Weights of a small GPT-style language model, trained from scratch on English Wikipedia: attention and MLP in parallel.
Each number is 128 + 32 x the weight over its row's rms, rounded and kept within 0 to 255. Layers, rows and columns count from 0. Numbers have three digits each. The size before them is the row's rms in percent of the matrix's.

# layer 6 MLP up, 1536x384, rms 0.0546, rows 101-173, columns 96-191
102:104129178093145058106131170086122143135148120156157124124144133104179178177153138083078087143135104108066125169200118081165107145160128115127161188131085085131120139122177144123138139131134102096152121137163157126137142068148120137097108177086105075109145160085097084083144110076094150159
091:076143157182092123159153133125147109131131159135122078094132153189131167170082124097167105109108100135143130114108145088157094188086120119127080132164088208172109134115133105123117119098113156128059092086111109098126110144100169085067180174103092107124118101104141124112102138124161195159
107:128098125128100159112152112159061151127158104185176125139135113086147127157084119122136160146163122153122059128106116071121143121128087140097107092128154139135110195207169098138106125112118090163156086178126124049175064160101151088095114051139102128143139102177105130128133078119187116087
106:169149154169110113184127090107115127116126147085113097165158098141190124165128092153176154107147087145116082127189102113140114130121164200180138127101156175138138107090110101190073105112168120075135153124106071129117158152118144099099152095166183102129114138126134089137146096137185097129
089:156125067076125151140071118121059086173100154142150118096164151185121174105106090187101098054105123095133121139102089107147123108178148122137144167109112146179117141183093164124106152120156112184100095164066057116177165180109159109148126154177109168116103115168114152148095168122114114118
098:150224138110137081089145180081121172065106137120155106095171115107123114116137142142146151113099119064107139158154118082097085169135115140097099101164110088134191109091155131099138122094125165134147154144083111114139118098106127076160149053163170061141188130069064161148134157087169169161
115:130125125152167106150151147184157151073120174129119116136112124113196122084096111147161114117091153138126137131091121169122172122138140147104124172115147149134155187111190156077148145079146126131148087083138184127129132168120096091136083114157124124155109060168144145138132106167112175105
104:125133150143144190117149114110102144094139161158085099131146161096069114115214109177095074147098150065125168167128120134138154140156126153116109138150120142184167083126116177076118101109113127119202125148119134170139147074128116157137076108151138132135113198126132105099208096118136166138
110:102129179111140051136175164141183114112110123150188123106173177146166042153113176124126087120074159084104124103111089162139192107133115123148092143122112110126136083104159121136183119106102203103143096081099089155083124087161120107102130123176109143114173119148181132099166146114175109112
083:142166134103170163149117122163127149110100123126170085127140162133116052071112123156123139051142122070114125130151171109140136140143160142158164152178092119130140137148135104106120117162179110174175085109150117119146123193196109123114091162145132107173143104127063149053159129105084152092
045:117144133051197073136076092053128116122115177165143132159126181104100112174160192116136154103131204098166136120165130135146084123216097106114192100101082087147104105148071204126089142152107169078109098097155133115151118166129147133130198166137174115097134158111137140147176136175157155172
097:155155151156135172113113130116109112102082157150135152109114112128134112135078147112092187119089131103191120119104110147070097187140120135151067116176090114059137089208158090128189121164189122133139126086066115079090119078113177118182131188142093130117117103116134079159156164155160107146
106:103133132091146159078129083080139149094131124157085135175116150077107133088113127190147065148152151098181115124126108113162158148135133139084099218129134134066112132134183112181133158073196106118170162132156145144088153139185108131114143120142161103160109084122121122111156097103168112148
098:166040146117102135052172132139130157160148084192073108119116094091143105147115120112138113118099110140186104070171118078159079105150127199116131168139163123193078094120160128120148202116129183102101093122124145137117140110113075134082130072097120212117167127159153178077130119106108085150
099:133145150154111114126138174175139107103089124090155188106143130098141116118091135045147112146131033116092101162118186144159174088154170137161150137115074081131153119121144165125138144145172144133137073150135166148121127103169102092101102094136142112147113137090119114184131148122120157115
116:119171136147144140156172156150121137108100126159161156160136125115199082102140153169114131162154076122117117134102142119111134081046088157085153171105078124148104127139114131191129124155117127107060159098133107101142110160084124054148110117112135116148079131152063193148143126146110087206
083:116164173132102157096182086075157121153173185175163116060140102126177079141095099081157171116183174140148133115072110119141113050188114136163124101144120217171150146178088114154098170143150107113133135168143046112153165093154181114128093154107218135093191063092153149207100113125158139079
102:159096069144094155140104085122186113138158104150101069162160099142094076079178191093158106098069096129106127099084101145176136089126117164135141107159111184112147174124161120170138167115117137112132152173100150105143124122146088104087127078154119134125143136079133127120133112145131088096
097:134184140153157128147130141064184129118131136116181129106143117105119083118149155132166147118096134107125177075160110098100144080109203150129108101083118186170149145111141150171096100105104133118095146106100103149159143099122144128115104172127152136086098157149137149176171124087155146132
089:120161151148111160165141174154107132082104141119127109098070169071115108162118122109113118146087132137098116104130098141033159152188130128089102135135142174106174087098108081165125107104075172106122048135143139117182105131107148124086175085121062074204107116103108148109140139071145094081
111:162153103116143125151133089185158168082141054093096132125094127173152112159117122103118146137120165138146119114077121127094126123178155130127097114074161097088139074153139102120157162123139104187112129126109116161088116164148080156119140156146131120128113097145126126144105122093106089097
112:137154147153108119164138129190127102122161129074134091084131180124125134148131148112132129145116102135123117145142149153153135166122140077161143101150165137106130105089148082054125130095155096150123109079141122137117147086117069074117117172154168112110163120159069147137140140143117095167
101:207163134194042141117137140155150096149108089211114151107087133122181152145124152140120112107156130120124108115102177125169138088134174102113145118145140079166128169153168125121144111165174096143080116121126167140094148141147083120108121136180079119110132186102121068135089155107151101158
086:154149137086159117137102131130158149080101100125204086113167056113170175077171150147134139079130075165137150110126076116144126103165134138164174113092107085146125109108132148129150090145163082156180107109121113117122067202140118037198147126086099057092151122161108173163090152133169092162
102:035121182102108175126119097184152093151145157106148157151136149052117166122112112120114116108203158134126111085080147147167182109075091150178164161127128156118149157096087115113184126088182128082139126093095097113154136119134099172104087103147190161117146167103119110178110092076063124104
091:135120063101137152161129126144083121057136131159156124110086127082108137118128133117088110173116117124110128128129111095146121084063142109096162121137118148162116152127111111105060156120131141113083064106167061095150172183152118143105135198143145143100110156132163134152078091100091065116
101:079120070153090185112123101103172153109121136117130114153161154104165160114084079162096173165124122114135108153109113180117132115102085135113112136156150090142173105082115161142119083045124145120145163183057116147134068061146092116081019107161110129145154117139104119151067130169161117150
083:129129106135151160185174098158116101170179113143110152066147087082129182101122158083141164080091122136149078109152130135184131193129077084096094087184148068186169145159074127121062137099112090127162120173116154099175093110159103147081069213104120172155113144105064160168157122106120153193
109:179147121131161106077142121168136120130155123113123115087145085107139127132068153120113108120081122132085132143100050148161205162087050089149138087150105162111137140174087145157165224151084146128108095139115159127142081110097167108104128164105101105067056120093171113160119079132149081147
090:098115117116149189113135164136086117079114099139101112141094181058095202114172033136125168110131166125164125165125079156110119147114119091165141114161143209151091141110127076128132132143121161143121096137125069139097133118152130063124175117159161105112119109129181178138101145143205150107
086:158178102112107098148111098116097132129167173116069096108181165076119133214145098120109119145114085144072124092171086082083134130111119131165200153090088147105130153154152142160173105184136111178125101121108144161103118119139087055133146116131112135088118122160117142131106131091166135147
100:062117084084205143083108161088122090095106147167153132114092093127171217090116132123128164179156125155160117109120128142112127100176141107149147109133107113107089151152108160189111119067080089159135073101073133098127135107153135079155107123143194113122231112184183113107143160105146160126
097:143101094116178126107144092109079150179086138143153152079102125085082130084148085179113150104156117154191122090086153086108088115095127088126115110110122072084103087084125138134162141144178112148060134132129124111115124133131111119102125084151132100158137087130135187127128161126143125132
102:181157106134135189086173161090133175069081078188104127113074148127135128155104150128111158139137133117138130096145132136180103146181148154135140168112116111158104132170136094154084124153134149072130122133149115111114102150143096190166060101132137136093154167077180134080159147099099111210
109:113170129102091101175137128163105120096081103156186161076080120216187162047148176164098118147153164104084097145133119125101170132133157126132156104084098152116130129094141198073131151104065128151073129153143157143129147120177092127126127114201163128178176150116112168136115125157113078104
099:151114169206146097055050121146134137073144142127142135127153103184096126134152130167149117142113131072086086129141117131171183078123122028147100143118113080113115090159117166170165076135143157147073119105164070182148097091137164104154144027143090100133122104107177127118114090120115128132
114:103151109121168094089181152094143144126110112102151112167138120107080161081097086130058163073139166081168140110113118143128151142098124114121051099153137108130195125165133160081095144112187092114147123175106142143147126114154148119189155139160114146093141132112091193092107071120136083151
100:146139149188074147114092110103154100088148100111151144175104185130133129098148197110118127143134050099131131137147073113083148149129132128116135121148177140086124063126164134146118119096140165108153149142107119141111169144111072044123101152129093115147114125146175128093132082125123175080
053:194151146047046117113090134131176185120126139078153160166103124110126128134149142205055145165135117089136150094129164115135139143166123136108103140161089093119095084124128157125129148147117172122152126137113135133105152149148177078128186088125122114141079168122125148160184169173151145209
102:097167088081153121123129116135165025157166095058130091157138115147094157117135163128124140179103125097134069144102201188128140114078088148124174072137105147140140134133151086162140142085184119132181074063126088128142112187135152108107125084138131122103101151125099179086100108106196096159
107:137131082143106095166134133126160109152158092084150075130152098145174125122132129152174130138150087119135131080128158130122118121151115226122163079183141128172112106121025156137169096122136127125135198114083132110121099101071075152125087153129147098079122075099103125187135134163104127125
099:075157089059141093112141120111108050085125131143104194124102113097080139169127111104154137185129126198107134097143177108178100064132160095132128150130076173087122151119118080143114103073135158148126150118092111151112167118147152156092133128168150075087154072104122158143096123123137129162
100:102051167137109160127132176051107071125121122096132109123111118140157148069090137170145165117146167172172148138173176104136109157196176084097126148118172104139114079165146156137142087135116125074152155151126125106204103129092119079120156148137090124136120120141124172143091098159167127115
093:144159122105110133131148165109073137111144124133123129100101152098087129150104171135109149146127177199150136163153069116132177172152085148102102156141096132171114148130133108101175063086136114075133171147108157136097138094144109140122050049177126104104113149157132167132182162068081181115
108:118154153145051123083155124111160222151121183117085129082052154134111167152098084101138091136114122119099147105157151164156110165154035130097111142184101100103122116146119180122075139084153131165102115111122166144090167141070103177165135041121155086095110096109093183087140108122109182126
097:127130130086136110130106127143165140120128097133111110111085152040166099085132119170063139122165182086140120105134122182124143085176099131078127120101136072126117156099091095119157190101192118116101148170120111138115046222117157135187156137155085079070066111150116144124119155186174152171
107:073116114086146115110091118131114147097155076118117085119152060092142097132157160078137098132147087117169201126084120148125146146159104087161110177171102117126113119119051174124160083119111183150163202114082114117097091107148145094158179129191154140081121077119105121112125170171096130114
096:175160151104104107110178127165120136165154136170062089133151086089122138214109184158147126188105191155135133204131115131102140080166127130092167151114173183156174176101127183069108145162131167161126090131090132109157162059161065143108144138129141173143137154132119158151167137139093113130
085:145212147085128138136124126068135105096127161111137066075099145096158070132134197123075087093105089176179131160120128115105085162098140146083075132100111130168139117123146148078176151088140141131066115153129127110165140155144137076097116176171115158180155106162080202135137106112117171129
086:137151082110074171093178111154108145082107077122108139118113121165098090096159121123150131139106052191072104132109101080072144134073141102139141160105157136124134085089096137171123059053163096113109136132149092127094103144116134116175119172135157118123111134093121079133115123106084142098
087:098122117043163066179147140144142094127133104095148161134135092124131120082146069089108158105173173133145156140062074161068158086160166149193182221127178138097159209120022171135121137136141094085120158127088083115168170147103139121111159172121132139134127157115144151132156108151118100150
090:103090122133089133128137133075100188084139164159110100198100172123121194093109082133135113104225100122154150140167103138040189089123194121178129110107168153120108158168130112124138184098137078143139122138088177146109201135154155154099087140151093150094121142177122095100057086098150146132
112:125150141129160135079152103122144138077078090132148094189112096155130076141130067070157124127204127075108087110161051149130089147144139098124136108096120158166164059119102175067125113108103131112147099092111168180094123118083123178151105098222185129106146085115110122072116121123120103147
114:145102156095140155138194100149134159064138175174156111109200082138151095107151155152124164145170160124107109107129146121167091127119170155094127151131143108060144156109133106195156091059105149128075101135189088104121214131153073062191126068136094136103183140143116178135129097136201047119
108:146129192201132145118117137162099111094124173145125133106163114073103132121090132144116087130149204130102102116130124048150110189144109143143165124104132169108182115140136101171112073111132105117108131174041159092109091130103116109117100124104116103142113068133108072117167110114123158083
103:131149075110146158144134168134150157168144120111153100106149175165098122107155130170075103106098094142166098146113173130142094125056089141096109084157125115148152130134164102125117145098101112074169155052153074124095178077107169147091131136103116092080126161064069131090111092184136101135
115:153044146158146065112170170122126151118150142097168087112094073108118086110114106118160112106151128132140111096175131114127164118119113171083125106146099151136100074123153061166123159125088089104150118117119097097120131135136159066129180134162121105164143093142169128117111129149148163159
109:070181071088174126126134102124161162129100135082179114140210116134109176078126158097195134138108157107118065134155179160137126116154159151143156102113096100102120084104202135137099105131199095143154156142084117109145159074123106120102096102116117104100120130147098104115182131097157113142
110:123112164117156137174128125127144151132154052071138174142152049194103138137127091128146130115147152129082094090159161154138130193062082151093108130143093096107142110069071151153151070120156170136137126149100186103117100117121097075063173169152107113107139091121163181148189162108152115120
089:193129128123120137108140145143132140176092120144132125151087169117084177185128075136073151118104145052141158173148164104107131103099158155111146126170084159094078149124093108134106119163147099170093170093105146154155212116112187149086151099170098145100091153168117124086087081149106060137
069:125190114146127117069130120116134164164165108168066129120128156152152154135141152133099199099125136180160131103101092134173147128046079100140153124179166157134151108158161115154127067080122144099123162109121175084188125103120084157083100154130121156124138126118152167117145162168072128160
111:135151100148112103111106106098124182055117136124177142144101124137125134062142126169075100145176064132093079139128137151136107142134094101072145150179143162163116094107063157127094109145059143140090097186143113098064151119102159152188130180109135107215109063103082118117157137125103166125
117:139063159117096094162177170132110059141149076111145152129092171180168144126126130166123114150130104146159129165177108134090137125144099149078142099156154099172130133142125154126153181143177131136108141121155107181095095125129158141074148108143197110087145091127160099157089062179151152133
086:185093137138117126064156079195123137166130064152129082131096128141193159093148094135072139148166064159133077153122168169156118087138185205104201166174082153121136067114155097075134127151114081127107144136205149163124088127135148109083150190116157138070121148095096124191115165172168091111
086:112116096111144114125137097157161096117134125121160189169106105150161144187129106125131150151115094192146170195110095103140186148175134125098109130176152167180097088134115129120158146114136105095160153150052162109087144103111165156070200151127165136173104121103134149092158129113129117138
096:163123136130097135104152136139084167153092165190138076111154116144143151115156109120144166191171128178146134149103113107132208135142102133148093152128141089122094166145070191121128083121124117164119155151145091147133158120105092145080199120176159147120136163141102084130166062093129087126
108:180127194134191067097196210158172153083120090106137114131107097096062125120133052164125082183139091104097091071115138147116146078156109151086166099068095154155160109105142163114117073139147103131083108130108171112106096131122110178181092152163137104116104135111128167099165141101137103128
076:150161148110143165102142078136208137107098115096141088137064114064100069136164094094108156106085165121141091132106085138185095152127180128105152156076177145136100163151169082084128091152145179126167119104128125103084125167123111122103113150155116148156091083106112112097093128131067171077
102:173091107100084115170120080075125176093133098157161143153112160107124118126134110111145112125081128134107099108122140166106132092088131120089119139093147136147083157102121180135076102142107144112061133103071131075089152107111153142142144151120118158120065199082141158132169080150157152188
092:135140144102103144117116165181138154165153180136158144141133134086039098114141170145127182119151114110144050133145112154133146077115089190116147156159147126115139120112089104178126106158160106141162151143114152111073104103106162144163164203136146139098123089118111155175090159144122096086
107:151122071142116133082101148152118174110170154111125178130112120119142105115106201099124120136128179111122099123181137210178094150147130099083160103139156167190132083094165160150177087120186127146129121122108170172111116099151143156146091207147141129151062086137106082104121147136139118106
093:122164072092076112112107133100175121110143122132117101094102155141132150112069171160109163120164122136151096112144134119145092107128092142148152110168129165163165193142136149042106146117130122133052117148145122131131164162077139129099155131109103150122154118096127079136101107120134173108
098:120137182092131147150179096098134162106132112148114151081058171102171089128153100192148155145180121150083134103074130121134140043147079122088103124133168142145119101101107147165134143089194127108188117108161120086200099180163128128110135092118164057179143136191110157118093154154143144149
# layer 6 MLP down (transposed), 1536x384, rms 0.0283, rows 101-172, columns 96-191
101:152080077104160177115109074119135122151137128086128128095091094099122160070153123173163162191097086159157145097110109096125157118081127155105151188151120121141207124115114062101102158110109167114121179182091100134134143126154132105185102172079108107107120091125127110156090138141165125120
088:124103090107087136110134107115099215147134156131103166156128106112129115110146164099170158158114108153106140126137150138101154119153168118138218088044135133149167115113180138173145063164126097129134127118135137108128076126144150177175122166155159081112179145124162125117123121081150079095
099:158104141136111112195129123149143093128126108153089132113109108099142144089133091133224122194190096164126131134103071122110123102119131153134200175128116164135107157165134118118085082129110105091129216098094159130058080122113095167116041125079135144183172092095116066130108087067134130113
105:137034165130099091123104175227088112177114133115159125128100115118106163102124139140086138164168155161127137183127164055091101123202153158105124091135103143089101122126117114152103162144125165157118074123138074177101178165116102091115108131144100153093086087146132160115116130169151117154
089:088152179151146122194169120102123138128174124182110171157112127132092031133130067129153105154074114121087099104157181121159177128146167119141098126109088100146145126093156132112150141113150120130146067066140153094092156114143103165127134075115110105211098146060110124121134112169168072135
095:127112111147176166203202064127072159130080132096128118160049100140130180174147100141137136154175139081144123159117096191176190126112150120137089157108102067095076153138123143147139109144109097117096113096094177130088103112089109164103114192130134135123142145103124083116103097124133149104
118:106174157083101134179122101118140105108130164137136123076095129123095148116172157060119158068153192083148116091155129132138118153114116098142202076126189110154156088071083150082150136145135147180053087075135106118102154115225194198126119140094083142109148130130110117104146128140095117140
105:170140118138177068113145147119175101163163048081098136122081101131163085141089117063133115107149143188148046081082181180116094106100164126096158114119117137044103130163092056150191202100204130164077191127144097099120162194178127069071134154073157145083161081142103166119088123132155137088
106:164101112105166172114091129074146161160228125125150143138171079128169133132122141164178178123159102154114164095117112115139087184114109112106188092160133161174079156110121120097171170087164149070107184164103162076154076120128205099088142173095110077115131077050155072134043143077196148094
085:111130139121103115187135163142123079135119136120122114131182092104113102095113085185145126096120133092166095155130132116134107149123154169129157149118118106149108126146153141089115145126167147153110120100148138155117131168133179082147101178167169096159129152171131122074083097068119113165
044:140136137159078159093177156189145129173117115076144102069165124113174118099143088152080131133144103153096138160106126142117146108053118133156070147164101172113121153078233087123134135086137073135182122172130125088069104125140107129136061090133111090125112143116094128119110115095109126134
094:155099139174142077144178139113101128212074150106050091102147122100091101109121127169123090165157127119135052113143115099129163134076125115048139117124159188104097170084121137205184176148092164073125130150149146146139147124103119168125116095085169144131095108123092137088095088128096167118
109:176106102142121132150180095088148164108128133088108098147104140083101193123096100091210099105122132163124143154199121127164073154084107147132139114178117149163128119141147096154090136101150156102103190102120125132173099185084147138138153093154095165130147113110119104130214112119161135186
099:085146125131189133165143111139090092135150142125083151173109141106176115115124101162090102148106098102123181122101092082140120110124166131152181123082157104137124124132112119130125134117135135079159114109191169102107152104110086173114147130140151170070094165131053081069090159196154210153
093:099116120110132124047138165084119121163109190152120134090124168175096130124106108140168148062115146084154152156114102180105126098131146124142126171119158151107071207169092103160142120135064071096081129169095148141117131142117145138126100142111149085148149149134145162118141124101156146162
108:209115144112107147090100125127146143108140127083134113088173116135093159171118103126109119140160198139157164172102113066093127132155137011120140076142141133122151068138175098121120136104162139124125146134096135201112132085095102168110122125080140144166181122131137107096109140142152125134
085:184120070146112117113123149163078190153183121141115170179055208068122133107184127144141159094138116095119144065118171138139109118069106186151156055133150172098104115085147148163105161111113090078121065113121102148134092114096082152147120150129071180094114111177154138083127125152113152177
096:085177162083092097149129158130147107125126134097125098104133134114096122125178071174099161150141114141160131157148104134099113147134106165140132100147144131203058063155105081147062150114135109082107118146151121128078192177131133129103155178101175126127122100164084152155144114171089128148
094:128150104084157118127108196153121158106110131190039067120141139108146153166112105107092082130162133151119096161095139116111096143160090137098124086200107141103086118119114076081129137185122155116102113152112148100101161159154129187113143107119134141163196096120115103116151093104099115087
083:120142148186106089125082129103124155165132158164131137104117138167076117132151168164091048105166085149082115190161085111175108111100123193119180142124122134046156202101192120104120133101166087113110158169102098129106154113133097108140116116143121090113131145212123082166073109147133094162
114:142102123153105154102115075146145101172150155112160100163124129077151159155179123102109136170123132125099143104175140085123122115127085163120075131118060126173199183101133146106119147080130115076158143164131209106123169115102140082086122150164083088099113156131084111166142139094131093147
112:130128135097188152116176186167184193107158163140117146180119111100136105108118115104181105099153149085170135093148134153134168158095107153099112141140169130101165154171135060167145137169183117140081120107162093137132152139171117110104153169155128116129165152157157138140162138138168156160
105:088103135105100147127161077121093093078185134068151144114163130106072195083110081121179106108162144142126133123134102153110083091136144192137123195154102138169073111108116109124149111162099180121159070089143154144130130156155105162140111117119138143138147089140121181116141085111138115149
082:126176132149082125160146131136102145152159120119088176210091168090114119165133104146121059135097154103118120098131177103093130129098142137163077079181098219095144067169111123094131167111098121154129111107133174132118176083100156177120138138154129144192142114095126121150124158095158126081
097:100125156082158100132119159175126129127096123161082130130144086115169128100073117115107111191112122124156122137112163135134064183130136114074121149137112109090093177154184095145100107138167105163160158132186140118164112125092176136097164157183155131152168129119141114142163146110080094137
095:114170154119160098156229138142073146175155140099123100084144128152091141142138105092101132087084141140163158117096141154129107141200067115109133087135173101085133106111140117040173136170141104136124128103109112124082098145147126123063098122154189100170102115131155134176137120128154155161
103:097128101135179150138067086183140144162099146099170101110144157082095108066121127116131074156166103104143127204079109110179148159111164130152195124130107130147073155097155096154146137179078141101129125119179153133091116092155057160119152140141136198113115130125089126131169135126086181086
081:170137142200122082092119137130138187102121155063172071176157135122123076132115081169153097135130094133140131166098145112094109052116098139156163134120145172122072146082126163086177116098107172095156124156116127097097139072069127087119151090158124076155156154084181124114142108139183086085
103:146091116105110112173109087151086134125081142153100161149112160136076077139125131115146161113143150170089095193162108125111221157176152161157093102158136129141162116158154152163103054161149105168141138139133161158090125114092155166115156148118135094156167169154126132128092164162108113145
092:119091162170159106163109110164100159158123089100107119129090115084157123130131150176175117126156182152134073098109163125145165127101162144084152093118153122092092112127124139146063110115162163127083190096166123143162112130091043138109067128173112120108151144152140171163121084142058099128
088:144124133102183137067142137128116140083135122192155147142123050140120112136108076094111124145105118118132154125184102138206074146142104115116135114107115175157101138052164107112166128132146163165135151129176081092111165133112085080152156109137128103090169067125125028075155120098118056158
102:161121141160095145133100082131122087108120157106069136139147124064153071142110101097120166089117142118073178166128123131127173142119075146137199090166136116133094131075106115112060120144115106097163120060109086145090202116099142123113127100137144128169154099094082090137043128093073128122
100:154121096110145097060093111159187187150119177115075131099171146216102100102175084098135089116186106131110147106153071079101152128083114109086152155153187136116108090170140089116143142104135154182141112147137143198134095108089157055143076098137133122168170195109066180144170090101174091148
101:050136166076103138162131055122137112178172126076168137151155112164072124148149172099085164134090159135089059144114158094123136089103105099115142091173123117145150116116116114126193090073180135126097114117100137064088138105170162088089170126180089125119130130138088104143107063142148138086
117:121107122117176124135149080151101183131167140165120092196109096137145125124096100137156106136156133178139133150090128124165116116037148114186198128116147077148145079095161073108160136121117156143111101096135140117096188119111077126171133160100101166143088139136115082084156109112173129119
097:097178078101072205229140152136119098161095058074107174135094094112139132161107138136146074167156114192093180131081117133123084156093115129130147127115098205085159132140141107081088191116124093102152193196092148118131128153128148130142082165166136142039153205135134179135130199155163116123
118:081190114101144148134120116103150132204114123133146054126160057101145098082170094138102147199068149134138149120085167074071130158141111119145120122122167123134146191106131164125115122065178167127058113158154154085160117135161195105137136090132076167132103111088088136094113111164131140117
099:147142191091188158156131154136075112137111095138142148145119150095062169120105104152168125143140149079111157135148138140138110153129138103143172193161148063138073138168096150099138067108160125128129141099148176120124091129140139202083161151125163114085191133132110118158151078136148128110
050:070138123188171143155164121150108089126202087149111102116158143150167095134099115082152112055093147209136094171126114150113111085077116134143131117128139153129148137114157122085124135104137077122136079150172135150170098128118095192144114163108130152114118111143122104102122102092124113072
109:150065137108089152124122093178128166147105130151139158091090160102150115126141124137078148160102163091195153103108208080159087080146125118150093207125129126136140083141139164079111139091082124088116105135150154118112084064094189139105115193132123162130104138135192121145138083124041187089
104:173094156097120124104091156101084188069119133214129170120138092085109160142129103107102128181117135145133101138160112120059048108121116051123156183055145142100133154152130074189131160132155141130159123158186126105114122159163079186094130127136097152222161139130174136074060119083144118133
100:104113144209126127086082115156122154172126128094150165172148215119152123153092069182199092140046146106121146084107103111145163110111140112171193070092152106105103136107116091147156129129152077083100130127134105152136072117131146155122130137189170159085143119130143136145130125133122134136
093:129084147154169094153073068110117166112101136087151162149146090135109143142161096127122118142139082147065077080104100119122144114122156139136137177129109097146149114115109134065093165107142125116113147139040140152060074171157135159116163147099156169161160144111147131128144161097131131138
092:124130091113123063096125132141111145136174105099124101154115093132139078119082130161049119156137153121123073092145179125114115146127173123155121105064144113139133143111111169078151180243168087076144120097110098164154165143118109098117175179060110134128117115120124143093158099179143097132
104:144148123112106111138093108104184112167078127084079113127164140172115124113117184093169165092183143164171140132146136160132147149134163131068206139092177111176147191134128126115071119116094124084135184062105170132159077151167154168137121160168136103140131119137135068173151126118165092149
092:178087177194149118099147118068148162152171130121157067102124093159120154127152093137107094089158147103066166126121133095140163142051158129149157143180083128206177152120147119139116087133138078186072083174102126178124173062144073171174149159166208148145106122074109069111108140102083115131
100:138100169160102098169143133108141164123062125102152114118075116138139138100135104111097132090096128125175143129107177099142135168088106166214084128103125112168151144143131122095150116105109104136204129138142063151117139156113142088090139101101135097086132185106133162185129134142154183132
097:150124146151133133160092062163149161175149074095124172111155149153169129104124137120136150117082112119052166161149132145133071137175173091121073103123098107091193147120161118115088149147106058074115103135151136204158136173132100114136105101127179128110102100105108085116114171133102165132
087:163070093102099127104150135165145120107154108144165163175161115140137152143142116128202182102140167080116139120126114132100188096136089121151156103105152139111128138124140133147148120222117201095109150118122109119140137175129114144196109117107202132113172133174071091156156100118142148104
085:125149204146195096140064139142180095087133144101079137142096093140163148111148158100121134164111196120148166147165146132217122167164125138178116136152094115133093108201150132097110132167106165115133113137123133103116153077143130130106131157132104084116126169156128142115177138080169123161
087:079136150154135173125125150139111136104129165152166065153100108080125137098162120131106146129123095114138190110126087131144148116119144122088088075105083150152145110101119101083180149119110129116177097127137147135132135172146127153104122069105113091108150050104141123161127117175099123125
089:097158132111200168163165183141120135149129140148120125121045094158066151109180102130082104148106095150134146135134088185222107149181056156125089122095077164180120126078159154128127059081115163144121145112161147158151145080132086129132136158107161107151189044068145192109155081176165139059
119:076137127151116134152137103138156082137150102071107182098064140119112164120234184132110156155126130060146105121050120127124190129144114135123136106140102144133137144115081075178159173110180080152097118173100083101112131129137124138140156138125047178133121108124151163170140145174146143186
112:099168110143097088196103138096158175125130092158123139114135154215142127134147102108112155091131129068132121125084063060152146117162141150161131160075080123100137092139093126143134137127058121147057143126141140138137143131114096173076137132131090112129069133128108151060156171085063172135
122:112136063084118092165174125152198157144142127140129119144113107151201134117127196130141162121117070161170117085090123172106150133096124161185095157181137186122138080134118139132137167159096194140097107128213090138184151137124139144144145125163160101185135159121189155122156125097166142175
111:109143142110168165095138149137115101173144163111174152137106209146123159140062130154101164079116110134120116117102174138099133042076125091132090168145125156201161091125202150138142116119102040087154124085084158109108164105150103123126141105075111072117173135136041084104158157126144130131
110:153149090186147118087120159124136122127053153119125192138145085100156143181148128131187132135089138145084132086131150111082116072117107109154103103159131086196077128116120125087194087146140146166096151155108087162116144104139142112172162116139101142104098117128110132135182112125137212124
122:123135124145086130122133145162060096129140123136085126119074105112118112172095119103060133146149169211147167093154098070152172121063138176094138135153226147145090158175132152112133167140095185065105115142174214139098128136114151161160140176158118106168134103161149149104107132175118126116
111:093108186102086092091145131152119145116084146208198168102155155101101175124089150130132087111130059160107142193098093137150146107114098120144126125103138165120155099167152112147108210140089105191110088144129127150114172124131172154093150086049111087171109130123090170127121129155189112066
090:142136120064120106093202166126144130138147124100137097131137140104058068226110107113119082117046128070141154190165147150091121122150135144172154142125133090205101119124152125164138119064155149086110149221185123126190154108131114168102079144110171126122152126133111129106156140096141158097
069:116060163143120114185144112129102104085104099110206141151165083101134097095075101096206106133148108053118074152123193124155109119126105191110152134104129130228106120118063107128142133167132138109138143166134091137115116160133183162149147155144164146179107126117105102135107104078142131093
110:129075145120110189117170135092164115129084125127149122105143135131129133169176198114167110108076094128123130121083098121127098111099133115056161032083173111081099103130146113103155124092150087168162202118147155138130153142161159105143156104084084101116156162157079124184151142152151192150
114:100102105091116036158080140145079156106144120143135159141121112179161172109160094161160094152167141147091085150131208106119144120100088147166116125159142128114098127133103151113127161113163108125139144121099156143176155171204114187115148104133159100122091157091065096100172053179128152055
080:075120107093114164135086146087127123136165171084116124105142169156109118122094078157134143122179177152098138169107087134156097134164172131118096175098151188163109109171065128197088113158095086119113118139063139143110143165136198165141069082114086141132049119186134136109138145108120142134
085:093195110125117141116171174139156147136130140121119098091165154101090085138192167098129111103193077081097089108097193136144144094125109143172118130098093145109093148137119143160089099126153152109153119146177141143143165177152131107195106122154136172058112133153119120123144120122128121146
095:168156116081114116167102119140196111118161081098178179079116161122109102117146083111103113106116113057120126097183176089116097119071136130130107171081109195102137081137166100103138152118085124117131133122136152172129098123146151105185045170078089124139160112081186159142082166107080153114
106:061138142131136153118130099176128155116112156154162132113101160119214159157156132126140147082141119131144124169092118087118101187129174143131145131114099129126130142123170096153210107090111182175145123122158126128115157138151111101091145140108086126100120159172035065151119126162141104178
075:106120123139146083196132152088079164107146111149114119131136165200133143118153142189124093137122088104127200063185137152068133070169100170162109107171058080146131089088119136130129132120127115173069103127116194129125149101166134121166103053177108168106160163100140142147185152138197074083
103:113115089119175185109132164110208087101141154112097135122107127131100098161135147124109208102178124125126134173159183154143193172111115156125150210119111081128145148098146102134132180150115152142180149143135092102162155149122156098194107092108099157171180098168205121115165116160161160124
093:143091182117177122116106122168112140121142091100118141182116115115113159151123180120153127132122165155089089111101111155103125176097141068161124157119092120170082137135172089131121113141140203139121126193149158156155141160194083153060156158112154107198145116080098161088129108064153106184
111:141059170194095111119132123115115084132116116154098056128117137144088135122103157164102161097061159131141150118075111153134121115141110126184071115052103092081104136203104112091154122160176089152108122107138103090145114167088093141114112117090140136099162120120138149078133108158136107145
093:192071146132157147132193083172099120129146152145154147140059102099121067102151101122161150134160140180137157180106129097176150120100064071096128085086123123147077131092104133149178118159140132088123136132125221137055107133149116153190116113081175079122137147117131181149113143150140152146